config.yaml
n_head: 2
d_mlp: 1024
norm_eps: 1e-05
bias: "none"
parallel_block: false
init: "uniform"
init_std_up: 0.0147
lr_head: 0.00517
warmup_steps: 262
final_lr_fraction: 0.0
batch_tokens: [32768, 65536]
seq_len: 1024
doc_mask: true
train_tokens: 720300000
Each number is 128 + 24 x the weight over the matrix's rms, rounded and kept within 0 to 255. Layers, rows and columns count from 0. Numbers have three digits each.

# gate: layer 5 MLP gate, 1024x256, rms 0.117, rows 870-900, columns 64-127
# up: layer 5 MLP up, 1024x256, rms 0.113, rows 870-900, columns 64-127
# down: layer 5 MLP down (transposed), 1024x256, rms 0.115, rows 870-900, columns 64-127
gate870:118127133102116147111143123103110152117157131117152147123069157126136174095133118104149113107144058143125166072125114135154156162127152097130094126121126102127109100098134112138099132138124133
up870:132110140097132107127114139106156160116156105097122130107092090125137143117125137140088166149113131109119114135134120120119143165142125117098137149126139146100154112118187110132149159144134123
down870:093119134137109140179102164122091150151090139108136103162121166127136135125107126139138120129127095085121119080082182150144115120126159141126140128145094147097099184110078102140117118158148161
gate871:130131120129131137154110173119102101106166119130148111155136126132092099161135100120110097139085136127117162156138144132148144137137147140104097137118130172164100127123177104110092101132155169
up871:101095173107123112131141116140102121169113129154077171119117178125142103117102112149076119138111140078117094122082107154129112128135155119178136149143139107153113160123184154104120118159113132
down871:121147126091140065148112127117108114159168101121149107111112133133164131112100106083136121088124128119101108144155125137127114117128127147089108090143112150096142139145111092109145109142136161
gate872:138141108083134102145132143117117109107099076156161085164134144106133141110148129119164152141124147136107123116117119108216165142122150108116119132113158145130133120098138139129114098142140127
up872:146121125145100121120092086159134153132131145088132129134150124111173106134121105157166171105070147110113124137111137153119154131077091154124108111072137128102143149127132148138117101171093134
down872:111106102134133127123138120181115082109115136114140145132110104146110084131105138153110141140158114122146127114165129160134113125117120127140107141109086135122155135134128136163138149156113255
gate873:132151160174129114120160119122185146138139125132138119169110133126100116090160108142150147132136136128056172125156127089104143143155122113088136131128151128101074157102131144127083145131103149
up873:065143138165129122122140122130106137084126100153152138141150134097138127141109117111122137205118126135174127096164114120119123177132146115121099128134126147122149119101127110133134159177132131
down873:130093128126074136108111102164111128145153121099155137155154124124115172088161086151165143114143148090139109105123114070130118146088102112120125108106096094089121108136088122160135143140126090
gate874:127123138116132101104126145121154151167106140123100131146178153120102157076146141119120072118100146113132136134119129113136117132093145161123121183144091113130142114120126098136156126131129123
up874:040097135134136118115102137124102140146131069138156082127127134094145107141085142125111118116142104116164119122131112147125133119156119106161078132143128160133102147106119124132136144123111147
down874:156109135131123106135141152092145094153132109098072156129157146134152134154138163123142089144116095134112106127110194130125146141100172149119084106128125122141138170125145156196145135151123084
gate875:084123137125093131112120132135140131172106146118122157096132088149137135139083118126104058112133169133115127133119131147149145148099166118087130108107102107149130176106143170115096103097123136
up875:144137126124155095094132107140118135117134120127091116123149099108134129112121128127137102134127096130156132084119128085139097141120126150101151112158129147127177092118090098133105188127110117
down875:162160176102117145119172126101114134152177104168171097108123120104123118114148132128126190158084111107142130122141137112159138133133144116126135161154134145114118108124125146183104179109114178
gate876:134098138112115126137125135093128113148127164122124112104123144138128168117127124147120166139087126087129118111122161138101117146109129122096144126118073120099115153115125138123120110125118115
up876:127137138102128152151146162115147122171157128136127105113103139152108162136133142127114132159144132144142154092117115117120126120129107107104118103134145160126112174142139155136143167117099137
down876:091142164153142145117111099149137197098124143141105119141116106158175158136132123125159095131093142101123112145153085153130101140116122167185130131114135105149142130140171141115163124147120129
gate877:154136145113168138148168114183086108112155107105159075132126159081121107121158107145119128121146107094118146113108160167127145134118156135136144111139154108158105134120143134124102174127143131
up877:147134091116145140116121155143123094131091116117086162127144137154147142083095075146099145132112168150132086107098096129122150075133140175113134146083131145125108111120095116152148098143105112
down877:099147127132141105083120071112126126129165122111140125099095107116145136129165116140134190112116130114121156176165106071121111158086156102113144126133143152163099120122114177172096152107117111
gate878:178132134132108063103148113124152121133156145150112110139070136096112121089104138090125171102137124129129148126092143142111122132133148135149118127151158159133107099111093129117126128159173117
up878:095108135093139124112154145126096099101100146139112126137122135153135121138076087110138124144136189113146105163107119156148174129146108145136184142142125143114093107143156151148140173137119114
down878:141148102130152128132162117127101105116157122134129110109124134103162123150160117142115149086149083166137077107141134149083118105146093094124095111112144128140119144124097152107121131114148101
gate879:114133157141114109140128141157159149108158120164140089135139115142114120179110138123141115118083131104108140171092127120167100149061157123179147138140096094083103112089152109118128105179131140
up879:107073136127141148092129138091096134154108127115174079153140143122142125123145133134119117135094145157111120177160110164124098157157138153144115156111105087177107129127134085149155125093149115
down879:127125102129142151178126115152131117081094149097113117131149133132079129120178112161132144138159128182133098110127097129115113086151123099100132109103117122135152153141139127123105174105123078
gate880:137172147141148166139103114171154128128131100128074136119115140160125196142165137121107090148131119111152149113162129104143135131094125161117114111111061140133128137118115152128091131149106144
up880:167167119102144155077100127113113106115130128148131121146117100116096132130122079060142112152149134095108131113170104169140109117123127126162092108124115163131151136133114120132155166131111140
down880:095127163133143139123142104151159151148069181166142112152163121114135133143112134105122193145115106118140145115145117126094170151124099127152102080109143147183142097121113110145104124141143197
gate881:116099134112159129096140118119108141150115178133103134151115097149141138149106153109144171124133137098127140192116097118131144166067160103109146111148123107130144101071146131109085132170164144
up881:174049119144124139110110121076145087153095154132105103121160106125162135143107139125147128141130092120135137149176192092099139143168139130131065117098133154136101094151171144116147156116134128
down881:116109128133128160133117139137127111170132114159100126105111105051109112155139110126120154121113101137080107133107163092155134158115133127117118123172140100178136183176143148167148107125122136
gate882:132139082148131111135105149114139160160120137162114137151098126114151158129121125182148152099133131135127084156105127102124126138127124144135132109163113169128077130109108087140136090128153134
up882:144074099124144101124077142125112123132120151153122113123140111105141132081087132098142150108121169140084139097134154152161111113142163124138146113130143154116138113140160115122125132151120121
down882:126155112119119164144134143136146108104107144119146116134108160135105083124118160150109103086119142115122109147122108119153080131080125142145136123107124144167161149148107132098112124111126134
gate883:140164084092123129131149141125138162135100101167123128109148179109103141172180097150120109103128137087146160201157144164188106124138176112103124129106081115123147156113165126097150092154124138
up883:116125136146083126130124137128146144158124115122102101121109146108153114096116177144124140109087192130175118143107131112103123165173108095123135164084118088126133142123105160131137104097124141
down883:133125142121149147150156137108107101124157101177138108126132089158106122071149115158154135120154116138121130102144098144137146091105126115131115099134109149089136109102103141062125088118080175
gate884:136134113127126115138105108139109095088135092104127085158133105113134140124134106108116113118153120101139084163159147116143084153131141143130112151162139114132128144074096148137159159124126121
up884:127151144096100161140141129125146152157106111133137139147144150158142108177138157113176116119097150094135130142158147112155137106110166144191076132158134120151116118155146142149124133122127126
down884:121156095140116140131128144105118107155094126100120105187140148133154115179124151164146110108134146121109166126130132106164110117146155152133118145176129116151106130134129149152135097081100136
gate885:135136148116098135080123157153154152126106158106091136114136176159078104119127135107173154115085156110167153152170168144139098106116139098144109142135112107083132125141104128139121149129138135
up885:112107163161108121139115164136108134132132101180108127087105153099102126126192124154156174167089127111123148091178126125113166123134120127155119140119132160118085134161150151126141100119128135
down885:117094110164143143155133169171138153139138163117154126106150122140068133132125141132106128130136122130132086088140121127120117105137196086161134088088109136123136142154116156084117119123121101
gate886:134096138071126155119110151158126116118114111127170105127130099092117134123119153117107051108152127083101115129147126140127109095097121137144129107137152130104146111094110109123129165129121139
up886:135148152154111137121120150086137176124128126127131122113135113137156150157162094121114162117076150117168108126135134160114141086121112102122134127135144126085120147129147097100164144125104118
down886:165136176141137059121098118142171138110170127133129125131140143104137140164142119152131169141103089168099153164109149130169155139152145139160141132187114108145114140126094116097113127096112118
gate887:119133162086157124108149116089128097132088131161125110130147113102140114088118116148129096142119160088161168111171115101094134120135116124084147064109105110150089108086140098105125151130158103
up887:122151138083113138098147122117149115111161109116084092113113171116134136128177134134126086158143161120140134117136134125159159172125108100163135111134112135128133105120137115148147114123117128
down887:154164127099154151142086119155141121164096116123079131150143123087132163129138120165117112107155079117133103133140142133080156096101104139123150143140123134099121125152147123168115143112168178
gate888:171138171161127161156107150136166158118108180130081122114140143122161133103157121108122132160132101090173132099154149111110126156122136114119101101138158122158161121092115115125134148130144151
up888:149137137164154132107130139153109082130113098140150094141124144127148147116111169117161148081141145108134124107124128137123122185079103098125077127125153124116092096108142141137151132128149135
down888:128126142155107100140132106095153123176137132183114112107138117119113114128172104136094147108108116174106150150118132147135167116147129127119152127121149107111129162135142169176126200100153041
gate889:115121099154101110135105091134134122107108160111124127105136147131118125088138150127139115148118113130130155163056131103148128130127150149122129156063157060088126138140134107140118133172184138
up889:139091094112107083142148129114139128104112179149104160118133089098135124141148159082190088134108152075088116152128105143108158161154118181142091148111172085136164138110119138131125146131162133
down889:133115110166140144138130143114157113134105132121124099111088101113121085179130154143108156159122114113150109110159122117143143140103200117115100127140122139138110133116134173098163167162088000
gate890:140094140147134128164131162182156141107117112156108083164102128130191131096135132132119159102133143114131129146092161165132131165149120132098157111119102158130098154125150126126114131093095136
up890:116119114152120125150138137156104165109124121080137153134094156109132137136081110097153143129135083129094195143140086127130108112170113098137156136115126114138179146139148143139115136135109133
down890:096107145110137101150127152094135124115094160111148142120132142111154106115123129113145165150122102141144089155140126106137133137126130088124118165157107124136146183104123118182169095106163186
gate891:135164119161107139110163152102106116138139153105137099165081134121102169100085131140108140211089106106188147146101136137097092118089140157119140139135116173155143126100137121120107113136173132
up891:170121151168112144116112091115097131116107126138194117124136117130136115131131097116139132148163093167144160110083140148125133070100139107138137113143139139096118132119167149121147144107132121
down891:117128162108134165125180145124126136090125125129099171138115159114140141136129092132129096134134155185144104128143160143101132173154161127107118121146090155141122142148116084163104151124176118
gate892:165171102100131131122120140098110149105133129115128126130157106104180171115167125140145111104118143116092133107096103155127157128126084126121080150103108135122129145104100109126089131146126120
up892:138164137103165145124131100129139136110114140145118149163164129095126139129116124130129107113178131126120157101099144110167140108118158083144172145153128111114109120142105137141085072130128112
down892:096065146146101116124113114141118129138090098142125118126122142155152129134105153112082126090091121143154152130132175150166130118091150109107083109094137124119140150102122104166116134134139086
gate893:131123105114133133126172132115149152138068122146140116141135132141134128119135130125169118092136143134132114145103132116126103146135175140115122130149174143137102122139104134108085132095133143
up893:135092145111182088112102132123110139114151150163136125153162125113179162094120131116127102126111097121110070135087063182141119092133114122131165117156125139125144126143132157135103106199132125
down893:156144104127130160076111126129140148127152128089122146157129127135120138129123123103138153117104139155113101144077131103128114124140166102160135118128116120146160115110118102152128125125113116
gate894:099117141114087113119143112112105130127121130140157120182093142103169165084118126107136110146101152132121090114120096151166152147109118117132119145119148134115137130128133125162100125134186150
up894:164159135124082142155111157170126163224110129103139159134139115163118152125125109117053176127140125134145126121131116162137120119147179134133140118099112141071101120140143138171141138116108132
down894:126102141115109139113131152143118155119134131127130104115124132114129109134122141165099140109159151115119116083100068079114133141148142072109131110125152123091147151131155141144117132123117130
gate895:163112081136125167107127140114153119061131107136176108174136136143141121116128164140146121141151076126113149115124143149169118111152118170115123119098115106146102078112122130142135147088105135
up895:133123152146116087116075176174131166130183148173137138126134136109115166107140157116137140119105102133147132185142121162097130140089124130129129115133164139095162100111128149131114148117122131
down895:128154133167125097105125124127104159109159157135126143154102119123110116152107147133116106086108127106129142114155139130087104156083111139147116151099098133135128093132104091118147138121144098
gate896:088116139123165114082150157119114137123138177185119105115123118111153151129131089109118102138077126162181126132142109154126084149144131124130136136127127099092140107075129136121109156082142132
up896:133103142057115187142123060146111087139111132144128152141122117145082122102123141130103118134143124135129148167122121125074125167150169126114118144150087131139086110156114161118115107121121142
down896:093080171139114141124132147172139136104176147141122109140142161127075108157122139133097120137090108106104107132148134157142132111150160132125132118148083124121158125132155076093149118126134184
gate897:115132138119103136122130135195184193134130099086103101122127151114117141100134161085132092131097152076170172084154122071146129116163087169138133182129157080142178179121118126134098126165155112
up897:138099141131091087087105127115132077082128125121114094161134136134120184117122140163138133130155146126116113128136137116116135165116158081150145095146132173150163125136116130143115125092143150
down897:100156115169102132093139169082124093117197143131167141144108099160167166141102157105152127127137106131148161128101149111153124132124166193149194116191134151097130126161116161146120117108105078
gate898:116142116110141138137104129126132139125135101140168079106118132133149125107087124118138138102070150150143149127138161158097162099104096162125115139118106145117098112112152139109131161105134144
up898:127105203150161090126111157132165135131142145157177123155116134108128118112117130143141152140133128146099115109125138143145117138135074120180134116146133168145088126100119132159144113094127143
down898:098126185137112178111105121096109126149120081116108086116128101161177118102142185105135116080117136122106118126110141110138109154101129130173165094154099146135073152109148165137147134163136125
gate899:127118129105120116136128110148162094145147143085155122093120102192161143106106106132110154144128174093168174131132125120108149135127141128106131111154127105095168166121105117138110116141126142
up899:129097146158113143121140132131130121196092120135120143146096127132101156146178123135109135130144143114154170104168093114170144114144131134125150149108112120129123115134139143132084117117117129
down899:121137128139131125140115125107145155094144122140098105145146133123165139115108149093128066153073173130099089149120073067114084121116138150122118088103149119165124121124087092109151119107103131
gate900:129141130101145094109153153140101128088131146130120121159128139126131142122118108139168085102122089163160116121119124132127081129085115148113132105087157066113100159093141123151135111104086133
up900:101125097117138088161127110132121135160107120179114095136106096140120143157111133113133161105129114110159126137173172077107124135139163093134157153171092135083081144116137122121100116121121140
down900:131115118170111142099164155140097160132140165103137110153128113120095137119131087131135118116122104098159122121100101125125135112167154192105145132131117115107104126144115104142119101111123128